Weights of a small GPT-style language model, trained from scratch on English Wikipedia: tied embeddings, 8051 steps.
Each number is 500 + 25 x the weight over its row's rms, rounded and kept within 0 to 999. Layers, rows and columns count from 0. Numbers have three digits each. The size before them is the row's rms in percent of the matrix's.

# up: layer 6 MLP up, 768x192, rms 0.0846, rows 404-472, columns 96-191
# down: layer 6 MLP down (transposed), 768x192, rms 0.0799, rows 404-472, columns 96-191
up404 150:493530467494495567507514501525530541471505526462529460495516468495520540508476497506505516441487512507525500536487481466468521505516494521530482507541450487500458512497501538496486474523441516511478510454483512493486475441511518525527496477516534477500507496441505501524500502458480457520
down404 164:489496454485512496520508474513510529453457505525498459510492467486545463485525526491492474492482500494486475496498503515511500534512534539478485541489488522472514495528494503527470497489477528476465502497481554519551456483486476537488512567498523463515518510498476499551456464513449483492
up405 019:524495533505510499514514509483520512488504522458483484515543505464468470516523513530524483473487475452510470466525495535531551501466489476506453484506500487481520468502489484471496458528474501498527485465540488504505453473550562487507477532506514493488546502497513533468513533508467497495
down405 015:460480507479508538512518499538526470533507494467518475458476482507509496490510526490533487533495453526555478520536494476521503505521491509527509518472476521496495499526478526485478509491494536530526504458478480505536480508533508514517473494524522474538528495455542476493468513521474487501
up406 033:511509517536509493531527467478504502477486521503457476510535519468495482565496508525518480487507483442527501503462466476558531529444461551507479514521508512463513487484482453472511471542443480513496445494493525490492471471524543482488508532483477488460509490487468530486539496528456482500
down406 026:487502481500475511516445485479493540503496527500508463525465477519497477540504517522529516542486486473526484501556496491520477539471473476475516536502515511502471480520540566484503505461488493523481482467544512484469486471496510476531488466497465523541517466504492435510487491492541508497
up407 145:542524454462490487490491526523485468517478481529489494475497484497485487498504489482526517468538489473524521497470479479535481477470542501465432524499519516444493510518518501493514490535485496524508520445518477511510501475495491521525524566515479470485510468482511463489550485488498498511
down407 160:543494495493553519535507500509496513499529485498495482471517481527495479496496489495486481472476486523517465503468546454496477503491460495525456525494476540488492530502510500493511484483488501500542491505527496489504508490437504511463512541510454478520498493469510471518487511541478483510
up408 036:491512509520546504539528472530533509512486544486510531486482533486492526497487520487537469494470491502501474491519489528497515468469514534509472493519544527499533526458479495475511440514482490529498474474519506509496489455529531502464443523482517488494493534468475499512530489496440485477
down408 031:496515522466461506502516464469511531498463502467538480541498510495490505462466500443509459505502503520477498477484522488545518501460511512471497541484487516503527477495502515515490513506522473484480526501487557506525502513498478503485463533504512517556517527524451469514567501539493499496
up409 147:483510474490490447481503498501491488485508492507516521522554524473518487531516543487517514457447496482477505496470494478522506512478482492477529530501528464457497483492492476503469518537479499521470497486526535490510493501484560528496515542476483492494485472482476462488561582517525528460
down409 142:539490543480537522545491503512516468454516508506486490456560476495499484469545524497477523500512495548487491501506482549521511487495538495495481489509505500510435509470470458561502504501515487518490515534502500479477499494482486484513503474542534489489490506493524485491539501470479523475
up410 029:537496539488542499479526487511523471472497501491448457513514522496480482536509514506541521519539473479477501467485466545506498447478465505504499519485529507456555495456486489490512521525477455517519496480472517523515523459511480494478472527465494492496511504499492511536493504502453463503
down410 030:487494473512500502530522501490513469503558457512455496464536484511534550504494479522478503515531503518456508487452469492554495503516489523479510516536515466485477459516498542492489515528494539488499497516466487517476477490488523485523480496501516500507477520473462507485490544540531462548
up411 039:547517500514510522487528473501504519473525541536499529526514507502446461536462547540522456491492509495482479457483464513497468496466496503514462504516499477447519497472482492467528473524442464510521502470501510504489484462523527512522513532531500464484519466480513513512505544507503476452
down411 039:489504504510511513492494498517475519524482548493478511524501551522478533496490475494456545461542517533496469509511494461489477500478499494522501518470507469563507466505464490465463475504485492492469521454453521461527471500489501441478482539500491512525511528483539498488494497526479506492
up412 040:538520506500491492506501466504505502475505495498475507513525546490493477525490522494494509474510497484509507465464481510557517469471465491527451512512522520446539542459492459458536472519451489521520533484523507524502472457520507543496487524487477526462497472507495532491528532498510473473
down412 039:494507514480444514522527566506493486527470471519503515516500523515492494489527485491528496514481440452542532460506496493461508535493523461474473480495478494510522496474466508487478497514522472487523498499474515517527487531535502491548469526447512524507524488495480498543476509509499492484
up413 022:497504510504511489496497474502491544484475508528456487514509509473480481536509519510515503495497480470512492503495471530517524484483480528499502516523488504471523460510471483483524462521446484520491505494525531529491460462512543542515495525512467489461534514469453511512516553530470472496
down413 015:506458509488515505546491470461474496513482481490524537543512486496496497494512505466469488477429493487500453494494511488531513508482500481529472555471502510506533481491516462529516469539545487474537508492490485541519484457499479539502570479496506483482523501488545540491498485501529457462
up414 033:494522504515522474522523497470517502483479513528496490524508491512493502535498517519505474517522501476525475479506490515523531512449515528527492469495517507446508513472504488445492448506465478519532484473548495519496444487532535481480476502471462495450504489503484526495484524528492479522
down414 024:461480478545483460494459506534512533502548519517466486533524511484487474472536496485519467489496476524479508487475480523483540505510490489500499510443477480533485498482535532471509503490476512487539447478495530498485468466466484498512559525464497508507489494496521474487463515538534490502
up415 044:525470527502505530516512505462542521523496507510486486520493530438492466508490534531523493495475485493514479508481477522513486483490441505488483521499501521452544485465468452495496491549449509501510474450543526498539513482520534502473488553475462466466506503500492501483541522493505460515
down415 042:536536487469509474540471521463468461485482485502519503500520518507485504503476506507512513501475515509546511498480519488532544484486504488476513552503513544532479507501448421451468442511522457513491481515510493507465517507498529505484484514492472487518529523549488484518487532489536493482
up416 021:507508513511549489548537459496507508460488547487466486504492520490508498509511516525538487481504500465524512497486496499533537497446500545525482525519505502491541460502459481455513462515464509504530482461534492502501472459500529502524476523521485496492518483494499497525504542504485480484
down416 015:486456549491479487479477506486472524509522516561506478452516486517488548515492508494448478490500520525460475523497473510487559520460482526456507520491511485493518493519519481500527545530489473479518512543466532510491533446488478498476486496487471508541511498508543479487521490506509471489
up417 027:510540496526524504543527481507499504480495514516480504503461520487493475509467556502514496534515488485531499505476512507485516487459480534494472496492514500486526475479438478477510457551481462484506489460509483516520460501506524499500489504538497491493513478511469529479510508534486465493
down417 028:494487484531521489496491534488488502510503496521530492525517482474485470524469484520508501450500541457513499519531497506517469482525549498537549487463457508517506472512525473474502463473478528516513452504508451489455500509537495532490486475545503472481508465536475450545490495492501542485
up418 048:507506492544511485531503489495527503492524521534457529542496478521471488544461521517529468518504492490470508518484470510531543478474496519493486501521494491466507483457502490468513485536456481512528497453516506506501471504529522497524499501530486470495508501495521509496528488536464485484
down418 039:533516495480511499528456488515508483498467543470481495549553525517488501461518500498475496491451509503494551491503496513512468481470489521535495493473479557494437509549485466491498498513532470478522457517466548534532492472512488507555500544489498506493528491504507487513495493495482517509
up419 031:518517512479520487561520468484502501474485531480474497500533505492469498539488478541539494473501440497494497492515442494556552484476480501537477512534509501478522446484512482475506472526470478516499480475541535535513459486516502498508472512499467483483512509499465499505495531514478502499
down419 027:543440505547480526497480506498506477511501533473531486495503512519509444534517506490520518485526514540508498513459453505516467524511469475516476508504546482511546475494458475484519514464509501491509471492524495485513494510531511484510481473484487465512535512453527473514502549539555512495
up420 039:520489518496517509526521493524516501482474492507466493527526525472519534526466483508537517489516503462518483458482491504511554495451463515492495556539513513470519493496488449480503458517478518505539493502496519541511438474548513518492483529490477458470532512475498487504531516517500512492
down420 043:500526512494494484523519515485486497498538470501522503517527487489522512473532509494429510471417506504506513526493507487499461488498530512520516470522507557507490513463495497484523455490465496483480511483471476464551523532475445491526490474507508519525554543479503482536454473506486495495
up421 029:513515485508514470479536482480540515514486512478471469512528519474464475492517504476522497495511470468540509497474485518529477488491487522502479539478505477496511511465508482468508448512444484514535503480520483509498475489518566525523503520516459506480519499505492495518532526514473489511
down421 030:473486470523486466492482509425513515536453522479512490493522507527542452500487476505461514462514502506517469502480545483472526458493514480479474509482503514527491450522543544502535497509502435479538503503507467531502489461494508487509514500519461526532502509449516541550474540469533486523
up422 172:531502491503482485493510486462504543439501515477498473498513524491475515552494526539480470507514517518498452496484515474529550542514513518502516519486494495512534526490421456459472452510527511483500462471501445505506515483513523438518484536456529483499528517477506452526513496513475516509
down422 177:495496496493482485511533484510493527507473458507505495510476494490517501491511526502519483486490484527468507486490505501503478454479511527485489516544504505497510519525572517502513477481513508516506521508484503528488532506513519497551477536481515513496496514514477482506469458481506494508
up423 031:534512526525539517526527455509515521483475495520492490498531504506524480525479519522541464523488517481477480492489468517511508494461469500504529516524479527450509479476470475446505440519479481518543481491517481499490491450526534477488475497481505486460506511502493511519557535497510499481
down423 028:467503519474521515542505488502492540506468554506497527499533544480508526467471498523497520495568476506482483460553498530460532479520525480513493504480525479527510488508485496514486503508493517531493505459437506506495525514486442530490515505502527474476475526548468469482519491433476513530
up424 070:527506471515545523496510500520490480455532530511500471465511458484515488510494561490507517523525532497514475496509476495501494517471467513494515555507550501456489492491478519496495471495515522498527491465470492486534482500481519537496493487492525485450519499488475496462477519473481434512
down424 073:480499514487512476552512500525424471515519457507497520506491466489497510472530520468513481512480520520515520513526509522505476508521476489500440519503506497486520516517523482494485564485473509524475522503478454492432499517475469506525511508463539511482499485529500497484489525474517502538
up425 036:522529523506505501542525485494476504498494508487477468532503524474527458537508495519492506500503506496486479483455487498510496486461499526506515496495509506463545490496484436455497458493444471552521457453511520511494452446498512481523451502504445499474543470483500484515495504495524500521
down425 035:517488475525465484494503532518473506497483495531446508470491500466496475472494500552473469505468535500454523480495497503452492532530443501467506476504514464485494532521489526591520511497489538551479491490490490523492500477497476519492497514493490531509490459513517512495489498480535472479
up426 199:521522542489492487495519514499503497513521508467503491500529481482489477478496485525477543453549501501514478532508504498529515494477483508535465498558500494481504535513526492513520528493491482509514510473481501527467502468537475487464493469490491516475466499517478503523488501468495519484
down426 190:494523528504517489456451523499495485531513509494510494503491474487510494502576469510539454496471515442553497509528548481524520564475507532491495504495491502484476559514508508527524482471505461518509504509485487483490496525540507503497451527495473532519496499481443485516504485477488485483
up427 173:498522503525476521533487466489533482498465532486488478504506499474507450539488497514538518477525499462534491478506552490560499483479500511487454479480519475424519514518535496455507452501468495504483536469510499518505475464539515556516511548515452492448478487509489491501507517493500509512
down427 177:531512510507528535482525500494480488519475511487504496510514516490475495524494469528510501452494486496513494491485479503496501483482504504518491520500505500453490495482474508506474506502475490549523517488543498476524500513518518512516490527456519509535511508522444439480532475529486488469
up428 164:502519517569475531546515443486500516516447478489512495524481475518482495525483487495494463505491505522518488517513520513514532439478506502493470574499467483497574475506528464511496466507497456488534509523546467498481503479476508536447499483494541486463533516504520497512506529495512461496
down428 162:536485540492507482442501517492544492485555466500522477456460542555444506482534473477542499544527530511504456470563452507487502511496507465514524500522534499493537520511532488507516485472473510458497540490536479490566483532498501473511533513486492482488479535478492475491502494493516507508
up429 035:516499508514499487513484474472483536495500507517499475538504509505468474526485533542517519474526492457519492495472461485522541493466493505502495502506510491440532525470477484442546475530448500537536472442519521567481493478541537476522528498507490488472486505458492526509495511512507479496
down429 036:493523457470544469527465466547506495474491507514489518503498493508481522478506478496508452500514500534511532503468519471486517499558478486483554502500542478505503449527497520521532510495490537498521489519486499466490516539456467485486539517540482490500488486523499475468542475442524523533
up430 167:515503544556505505520531483521472510548522474505507511503482474494516464528520536516517480473526518488445501478516525493522514461497494503479460510510486534497520491489516484525488471550511479545505517520515522484507476508481507493485423537490516502524528483542500558509504505513494510520
down430 176:501522544523502496513517529485501503514510441494471535474451507500501453516489496468478496502528524485510491501483515512484504503515504481504418494516496477475502525485456478504542498528501498514498506515467493479468498457447482537498496498516504535505532490512522510472531530482481507515
up431 190:541451513499501511484514516524496483514503484502480460540507487460506484487508486510474492489493510499535431462527501503508582484496487511484480530530536545509501498495486419492501468513462479505547502517549523506507495508503493499513475519471523515494528524521492429503505481530483524534
down431 182:508492494509553499503498535505474494527475482519527472507523478470508511536521505515494513472514510539528508505502482445538470452516535479532465499513537515506449490523514480486456486507503512511474537528527505499483530486475498503491472510500509534512463500489501511491504522483518511488
up432 018:533495495548498501537522508496470511488494498508477479481523508486501464484524524518509503489517520456503499520499453524484541468485459536489504519509487500459470495461476485489514469521467508511508474479526526541516483481519530503480470526483501482478546505504491502508512508507458453487
down432 013:493468457510482512504525489483512467499483475498544543473469480511483504491516501492515434488465540522532514539526505470519507477500529443511494518477512463522499532484537516502533515506503538520548491485497482506476570504515497511500511489480550497478497506514558477494487515521534543526
up433 144:544460519531519498509487500479509511522508464496462455506504548465467485486484518554494494468490498492498497551477462531546539512496458523494450510506476487499477491490500454514486527517488472508510487493482491490506471451502490481527501508503466501477483483483509516504513511511473492482
down433 157:450500514492451514489474484507496498477534512532482494532538521545502489518554556483473499503507468530506460516476482461522513509487478520513521514496484451536482523483495493505478525490494472481513484504474500529518479508511517484517504515524498482534511491523488508572487508506501498504
up434 033:524480499515508510517518462507474483513475527522493490521507498488499491516505517520526487525524492500493501502504497522496497448455495544538521506505501513460512484449498439478525432552467481515514466471521498490459472497497522530499501489488495490445524510516492491481494499488472487501
down434 030:486477489556499520500505475501487525515546496518537446447521501528522456515505532485499494470482488507477473521447476526516522512473466549481491503495460503505510437480514511460502538496480522501465538474520515518484545491512494509511469524491504509556483516507528463500476498535492511477
up435 157:498500507493522518515544504501494465523476477473539467508546523500511462486524478508534491517484489503502435490474494514528501491460524542514473536495468519472538522489503488496457496487497468497524503516489444504504530495477545491466479513459477484482473480516480482495532506478499507483
down435 155:504535505464529497521515474563507433463509492478492495498486535477531493528485547507504478539481515494519511446506480500451464518497529514435525479491528527500472517544511538462519524507555487506551512501565498482477484495494485516494485506487506489482498472497484502513473489513536517517
up436 046:527523524544514508512517506510530487498493556475460551511501491472502484531463527521525525502525457461477465519516499504490498478497493533514506527499505503442491434483468490465512477496457500527521474491508508511498465488505532480530492498499475477460523478484480512471492522532510511493
down436 037:562490506515532522463497513519474520498514533502531508481518497499515484535514495518508489518505526502532510521511496509469510516479459496490524514503458535516435521540428544499500507466507538532529442467501491440493487512459474492498501506507459476489493470513472500478522521474475500487
up437 143:496497523543485535521556513498549507511509494483476543512509498484478524541513495498517494495498506450464505460485479524503477505455525478491519514517493509492498468524496512519514482503458489530494493480527480526521476480530478505469527521475471488486514518547510517504483511532478505540
down437 128:475506485503481538518476515506513486519476524565473487457507500509515474525494501471496469485509504491480522518510480531494481499526497511503509496503500525510495457514465437527505548464489530495533440482469511493495463478523470473552449480556518490491498504540489479528478484514538517524
up438 167:505420455520482475489534484516496518510488471560454516530513466536449494525473461495505488473476517490486505502524518492498467459526483521509492495503519527492527482469514526461519504510516485513500494490552516542486500478529522516467502509498534534498472494492471515538522528537520500496
down438 165:454407530486504531487528473505500514503517476478506495459523507489517504535485492516525499492546551536469491448495487524496519470497503507526456486484502516505505507512497510494522529497452520476489478510529538494530457463472504510514482533490490526484464453527523492482554490510482530501
up439 030:525499513546541522484554506526524527499502517506458518539508485461458461518474516513535469480485496467495515500491472489506510483466488500527475503492539501466503470487447473476523463517468496514511483461514561526497480499522503481514451502499459480464527516501481510523496545520483507498
down439 031:482458473488503483498477497535495496508509519481470516469523513501501527509539535554520524473504481460474529510509487555501514550462488492490515475526498452519510462539497509460529532495524528482549501441497492512466506492520500504495454517501497510508524463493504498457542512516526513467
up440 155:502506496504548512533451462442500511495506531521481517495522480511470530549500512489498469488489425485506489453468507493527540503517473466509509505478473506505540497501516525494478495527511484519520474510476516496511506481491535500466480494525474502507520540479498493524484501493517522512
down440 155:488502475552510499485457468491473521493513507528521527489534498462474541501516473511499486563495522456501478475532492508516522493498489495507515494480500501530498531489555487523463536495537515478552496531485525465518490529512501485503499510503523517467485522470479452581505499500527543468
up441 029:513522494475521466523496478498513501498493498490432488513492540476501511550461500549560488514492499459497499443482475514518510508478473524492480497496503504457516482465478466457504490523449488529504470458494520532515502471505551511497482560483454511481496500482456505524515518513456497516
down441 029:525480447537507518496489466508512487529485482474484566536498506505491518477531464477527529520463511478521537519493475467476485512512513482527465497499519518520496456473491479486491486544492506504517465460514536485530478492539468533483484466494530487491465464497487533549514521528521487498
up442 155:559499526507530510470490472481488471505486506519487529485497503434507448474543550537540463528508476469516491480516471574484526485462517501475509485461491503442482472505497492529529493481467525532524498494512493515497456520497526488505467492482519464498495488511470530466470466478475552512
down442 158:448494532477449467482531545496515504526498517497513479494508534570528527502475481484453468513485505533464534512482514461503494497495516519480508475488483500541505487486496506490493490502515509483486479505504477540491463487493557506539514488506516523464468509451522509448506486537514522542
up443 174:492478506495516505515489501553469488503488502502470509517521538478508490494435522550506520464521488447496511510460477492515486498514479504508449486528530477481497466496533509507475510549485503513501518519524488497479502436537529537491487508477510460466510519462516530516480514487487483500
down443 172:521434527459477466482512495502494496493490507527490511492505494509510565504490454552437522477518497507476553536497487494500480511525502508517476460552498468552508480523482524506495497551528522504495530520511461473512547491531500520494449498480526497521504474514474462489436482517500498502
up444 016:519485531532498488518519506468495501507453507501498505538504507490453494511487510540521492472505511484477513500485483520528488458465438549509490528500509513464541462490495449423529506535452491506514477460523526535475494493526516511487471499486478534458503554504482501524531527521492469478
down444 007:475555489490525512530483455501524510482521519515525516524473480492501467525503533500509489497562455519464483484493525482498497471493527507482498547476484500492542547470513485487499466525528530494446510488497494485532457444428510505507488498533489471524464497455487523510493489496528514523
up445 162:500499495572507523488540503547505469516490493489508507504542510462505530527461507493579503471449507492488504534501490523553499491477472505545448508497520534479490486493531485462499514507477546491534478459495471483534510421497507538498477491497513506513535501494499519511546514535475514554
down445 165:567507480513532504515487514492518470514511451495529513502512476495507494495462520519502491456478503507561485478464522536540510520492482501514483494493525498521419483528517522514480490460480495521459550534479530515522515506511492511514462454508540554535470477534560512510515529470513507512
up446 024:521504546490528471522517494496515492476516497525485490527503533497460466546497540527529477464510489488495498464483493533514511506464452508504485509537514504474547531482491458455529467531469469501537490484517487522499466474528532517484492524529464512458510509498458517484538494524524467498
down446 019:539502513472480500502460530531515475492547500506496472480464552518493530486477519462480534532491540521518523504508472525520525513486470498520512488478542479519522537464525529486518466534486515485475466504547491524479511530528497489526552467484458465492512506510476504543487480492511500483
up447 034:530506514527512487529493489492502501469497493510490473506507527477492497556498539514524502489506516494510500485499493498490502536451463561516496501488502546488538516460455469456501455549485487522532488464516460517465454491511539504459516520501468463457536502505490500458491514495471473479
down447 034:471503494497536509490459484526498480506529508444497476509496506501484471494485505496484486492475520514544499545495498510482481539521496506493533548520482494492492547548498509455483500496485553499526505464490518435538532509441510548542502482505456528538479467519502451522498459437516513452
up448 163:499464522503499470533495474499503518531479463517509496498504469529503506543493501540525451502462487525510492503510526548496519469516499542482514551449508531498527497441517490434503507480499492519528497513520474528482518504478494475512467548477526527501514472525504519541534498546474533487
down448 163:560514504492499517483522499502486500516577458497506510442449505504503544510482504523500500449502473498478485530484502526501486516488504517482550517518495465458465454505490518448503515502512477502508526562517513517486500523508540475493515483479519511493489505481464505485518481467498490506
up449 037:530497509492503465539548466491483497501487491521446494534495519479517476531483503490520519497501516477455520484506481518515516452463502504531523503536510485452538504523516460451526485535446501506527487485502490501490497492502507495486472520502478501481544483484511493494504534495472487500
down449 034:488447508502452488494532507477465551460490467481493489496471520497476527472473454543501475501485504515486521491493511532494525515546471470518508461509517472489501480542535502523511520496493494511480497491547493481497496510494493462491485498518473511505482492498464457547502491474470523488
up450 162:517522529499517499516515457502499465513447475465521461485515485444489519469506463509520450522511492466493461473490496519509475493491504532485523523526465517499521516467494561456481474487519484562561494503536483499532530460484528529465499517460533493544498455499490469496520450480477460499
down450 155:498535501525480502484485467461522516498482500522524507464517507440462488504495444538479477472439511488498525493519485556498491479501530492500523512499499528544475489507518484485458539519501511534481502511513542508473521544485496526533463506496527474553525421479463532554501508493505523516
up451 032:538500542528526505517522485527512473460484492537486485506500524539511468509473512538514494469526515465506496483462520533492498470470459526498508517544482514489568471500481461478519482540473482529499500487510510537465448480545527521499477492507513497457508483499460520514489503500512462475
down451 032:551473501526508522516496473527501513493529507533528501464477551526513501466505527495515521512513491523491499487469504496498465489514533545475492501549506521501490454483473499485452482474467497490504501534501510483512520535500512465488483530488500537465464549530481525499493476491525521481
up452 030:526513497502542527533511452524529499501501494494488487510511518496505496536497489512536491470507478438516530505458477511511486473469476540533495520531506495444542467464458509446504489553462494506495478456546516495467469469525551503510475554486481484478501494496483507474538540534488482500
down452 020:506485472504505500486498496530508481509496500528513486452476490514545545475483464509484510499496549535540504507511518514520488475480503523499477505506540495497482486468540549481519527515463499500483448468574446478437545503500513468508523529499477498492479508487490474475512451491487509535
up453 044:550495462520539469501502497488517471478494514542458508517518526485456476533487506554533471507519527503482475485484492499529507519454489541503457512532489505461512485480477456481491486522472482506516530485496520497471503468489519477488498498508476487451498483505503500477526537518483454469
down453 046:467509483472503508493524486487524503459532499482501502465531522520521450524517516462476495531499490502529518491504454462547536513553503490521557477496518507550529507523515463505415450484521536477461507486453494547511498490443473487488543494493454524499510519480530485532482484515501483504
up454 132:484502492514506478453490512476511494504491543501516455535453483488486499537527539487499504455495523454525519532523485495499483442489510490491516500491528518500504511518497509456482523512448538514539494520501549477519521465503517539501509562517501506496507451471481503504495505480516533527
down454 140:461519523491456515480519531485504516514459501517551492511493465513497514471542488467503474528528477498555479477547510443471480526472520553470493467474503525508453485496506500480506508486509485514533516515449497513517467487499499489525548481519486501507504506486492499507467503505497498534
up455 028:514512504535536473542531502512507516455502502511471498508527490478480508538496504501534464501513497479502494479493514519505539487453492518487483506528494517481526459479507490459515455531454446515522478459519512505450478480529552501504491499508468485472496481524496508526521500531466471500
down455 029:463509499473473480501500485518530496480494528526479486506455491499511522495481447508477509518503508475510506497494543461516491490456495523522529485507500510540481519530549526487514511493501502493528431479499482496533515530460533503453511489476477481493486503518488472488522514487455471483
up456 024:526471533523546496526485510493507521514497494513470489526526516471493476531502533511496509473469485498499474469468470524534522465462484500528463532526515526462519509456479446464518452516461488521487510480538513528480489468505509505505495505490467487485504521490483520511528520504509509483
down456 021:486500453539483514533499501533504496449551479500515563495497490465489531496491472483510539481467557520484528502519502500521506485500516464507502529525553528497469519515485494506457525518495451522499525504518527473478528457492467479511492485522514498517505490540547510550493449470538479509
up457 164:520459461530551501493550446496531518518481489481494477459523480517472517547484578468519515496479500527518488519490521477519498489491466476528547558505512506475514481496484477492488511506468503519524474506551516474520497488469529472470486487495515459517518498504532488521514502569470507519
down457 160:503507486530420474492501493483515500498521553535531523503522534476531519539454483525514515525540510527492493516506504541484509481491503481493509492504527493531527505497516490496488499503553492500477483501533491496460514504470534507481485464462497492514513501535475418524489504485523527537
up458 199:538504498499505508518506523529488501468454534499502454475478544525444520515491531501504507490505487526507509506433507490494534470498488499520523498492496544513557473500467501486455490529524467520511468492494505503510508489497546532474506541442499501492497532490502480504556496490482466509
down458 190:473473441512510476510497476512504489495499532500495471496486492529503487524518472497496470495502481475495494501475497503504503500505528489480518501501494505581531472507542490475481520463499555516513488515486528496523523481505552509501522508508496483517534509487495493506480459505496461503
up459 164:483529530522514536493518506487542531478499529495498486484528491524501549511493495507520491450521489484492494505491512462523543485503528519438501517495472470499524498507490531469515447476472529512522517460500447556542507455534484520507528498520460477527539507516463489524516525506495508485
down459 167:520483554510486475490500524502507544511509469524508455487447502446493480512492516532533537540501517491501465509519509494551465488462534500460458501477501513471508520497499526522468488532472526533477527489483476465520547507467507504473455514502494517501464513525499494452503509517489521524
up460 036:525560503489550480484521488544527514538485481511450494501498485490505466520497525538548492533530521477508495484481485535498511488476467511506499495485524546464518470462482508477514464506486471531527487476525492498499464478509546505449497511467483480505509451504489503502486515510483495520
down460 033:507516533489524465497509502508512532500532495515509487528509470484514488472498530550511512486451526519501495514485457535484513449515474471525481491484555509473468496527546457517500514472547502508521523478557478466479527488526571476534473512499495543553520491477503509513503505483487475521
up461 019:529502515508549534520527482477475518500481499515480484529519522493487511512479531532536477474494481495495467485482488520523536475481498521502506523506494513477510473460481458495540467520482500550515484491538537536536467484518535487506491525486485473481519526532483488470521545533479477502
down461 014:445519490474479493521466479553508499542497505500549480482486480533483540467507439495501535554485496519548522511510522467501468500512469499485502481468536502550468485517500565511471521490488467506484509480493481452450513546501454498532493464514493493545476496507524512506470511469489549536
up462 154:492496500500481463474508499510484544504474496517524496466547497473467499491510497515521473459530501449517521460474497515517487487467475518455553472494486492449500532471486512439546491532491501536513500503470505507513470530561500472499496500500531490495513510475548497500502542498530506504
down462 164:483448477508541506527486509517556507478493497502515481484497497528539472507525484516474514472454491528480517478496499512488478476545543493515486494488452517527520479526516520437462530479475530499487517486513518494462502429494509499453499513513535533502525496498523475513539522520503510535
up463 192:503467528524554523536511494485510495519517517480515492475494507426520453466495490544506463475499518521483463473488513534497527471498487473488490532489501532492495494469494505463490497498499468523516476512489507538481503510509510506516470495455524458508480538499507535519471475526478438506
down463 183:521555500469465510506495488478532474482520473478503498501477517511494506469467530523502533489484466484497446516524477489471533506525495478442521466500531502467516484488470504524536483519504502484447498494471520519497536504523551502502545482542555502474481478517487483493521483522476482525
up464 038:511515491467517539546498504505532499470517509498521502484488483493483515522492507526537491501535513460487517518479525495513532529481520533506507511539478504503531496508485496491540489501506456550488444472532499528512465493503501492530476485461484443451514499513466508506521483496482505458
down464 034:487493454504444491525509478485493494515495522469510487535473578529525534517505472521547522518503506497522468471554529449504480498500504493518491491501547476544495433476468485537451481502498474525484488479530495493507490492486479551486528477484473499542487515501527560509503548512506514487
up465 041:548492529514535501545500477501539466496495504502458481535496493507507490534483516524523500466511504505509505499504482511524503459483482512513455482483492524461535490482464473462511469522477504518499479465489489513497476467545528497536477503487446486474508525499465515473518506489490467506
down465 035:494537512531489470480490453553490548484481515481491490503512528478502542554492487512505454497518489525515473493493504511514511492492482517489470484507461493526532494503517514495537514509453483532529499470519483512464505473530476471463496507513458525454483477496493476472544512523508494520
up466 180:515473507484532489488486539507516506490494473508490469550506481522478473494487517516485471452514512513492460486521507520477543476471463480492425532500489517481527487521521512480496487490497471500539475541480491548531540532510513499520480553508505513506459513516528525495563486513476497543
down466 181:553485503497459559527487546537471495513461523462499527503471533512523519492541458540529462514459487492510540505491499463544486542485489503437524508492456468513471514501524493496498443499492488493484507523481500488475488475490489534509493479511523502530516467479522505480516492468468490516
up467 038:519480509530526519499538468495499481469499517516468502499515522487503501518498492535500507500520483478517482503489470523480549497471491504534496502516493501495516456485509487493553492511442483527504479482548490517514484486494499518486487538460490499480487510503469511490519541514521505519
down467 038:550491472475505503511539486516485484518500514500488555449560536510493499498497433522481527499463485503511474484456492525477476498479500495485514490479496503476515488514509513469533519514489524491495512491533513501465476480490508494517525475488517512502416519518470498469499470494511504515
up468 025:486526484569553517522497479472501475526508495505510487531480541466527504510501513509506515510541506496529536459502447545513492513466456527538482517531497515450527512497506487475544445492465460506512505453540530489506474507499541499511490516510497459486533493486474517495484524492470502515
down468 023:455503522474440524503485494528523532486485499468532515498479494516499543511527492447522539521475520531536553523533504476507489539505482492502523443505500504511486486506483529485439474505506478523474473494501476437485525530473512529491512491493515516486497490510540516503486509492484509556
up469 175:483486486479539458499494511486464498495520512514512527501530511440484506505487513497502469501547519475525469527466472471476528505476475504514494527501489475518545513525501517464516489505516524529517532536466521525501515496493491485495457494493495530481545477487521504538504538517473490482
down469 177:529486508536483484472523540529497465476475471475500495501495546464512496541508515450505519567511502492532534510518454510486490524498490473530496507512536492481514482510487517517478464526524489501484518503516489504529503516536486536503505524499502530480495508511483486492536529489458508510
up470 021:494484519488498526500511521487507510471516526521454474511531518458493477504478513528508505475494472451505484475484461519503540472485462543517483498508519505475520482476517475478499474513474492523535488451529527528503485485502556480518486547497469490467526519482466514486516534512465470513
down470 012:439516498482494466459509535494543504519489512475528448520502492482507523469506484471506540503488483488517498521488499460461475504527471500492488486495507517500450508485536499532465484493498531509474517477518473508459498529501479489495518532510514555493477564547486510520485526500485521512
up471 008:520510495529542497488485465505498511447502500529463456523487514501474469494521507509522512510540503479466509494474476524522523465449473519504488503530511525439506517464463502469522458495467453557491487435521493527491460486517505555514462491468497500473523508462512519562524490498486497518
down471 001:513529463476482477472477526533541467503530481521520531480498519530529530473519485481460523514472477488511536516493526484473471529525534469478507469481505515517475525530520507526478528468520531482465506532488517490474499529480468500486532469537521486488474472534472472507501474472535530523
up472 021:523519522505533505511520494468490512501482493479481500544495501490490476526511512517510498507476478467512481483488492486492524520467490550523473522533507524485553471499501464465539453526473475509499504477509489516499485479516561534446477533488498484447528501512494531500537511552487497465
down472 018:521501495538475498483522495520541521510522488474489482515540506533485479507477514534491531518484460520466527536495486494478505476480472456496525465510480477458494484481502491476514462494511505505502494448491556504514484485481484463483494524502443467509505531495521442474499476497509502507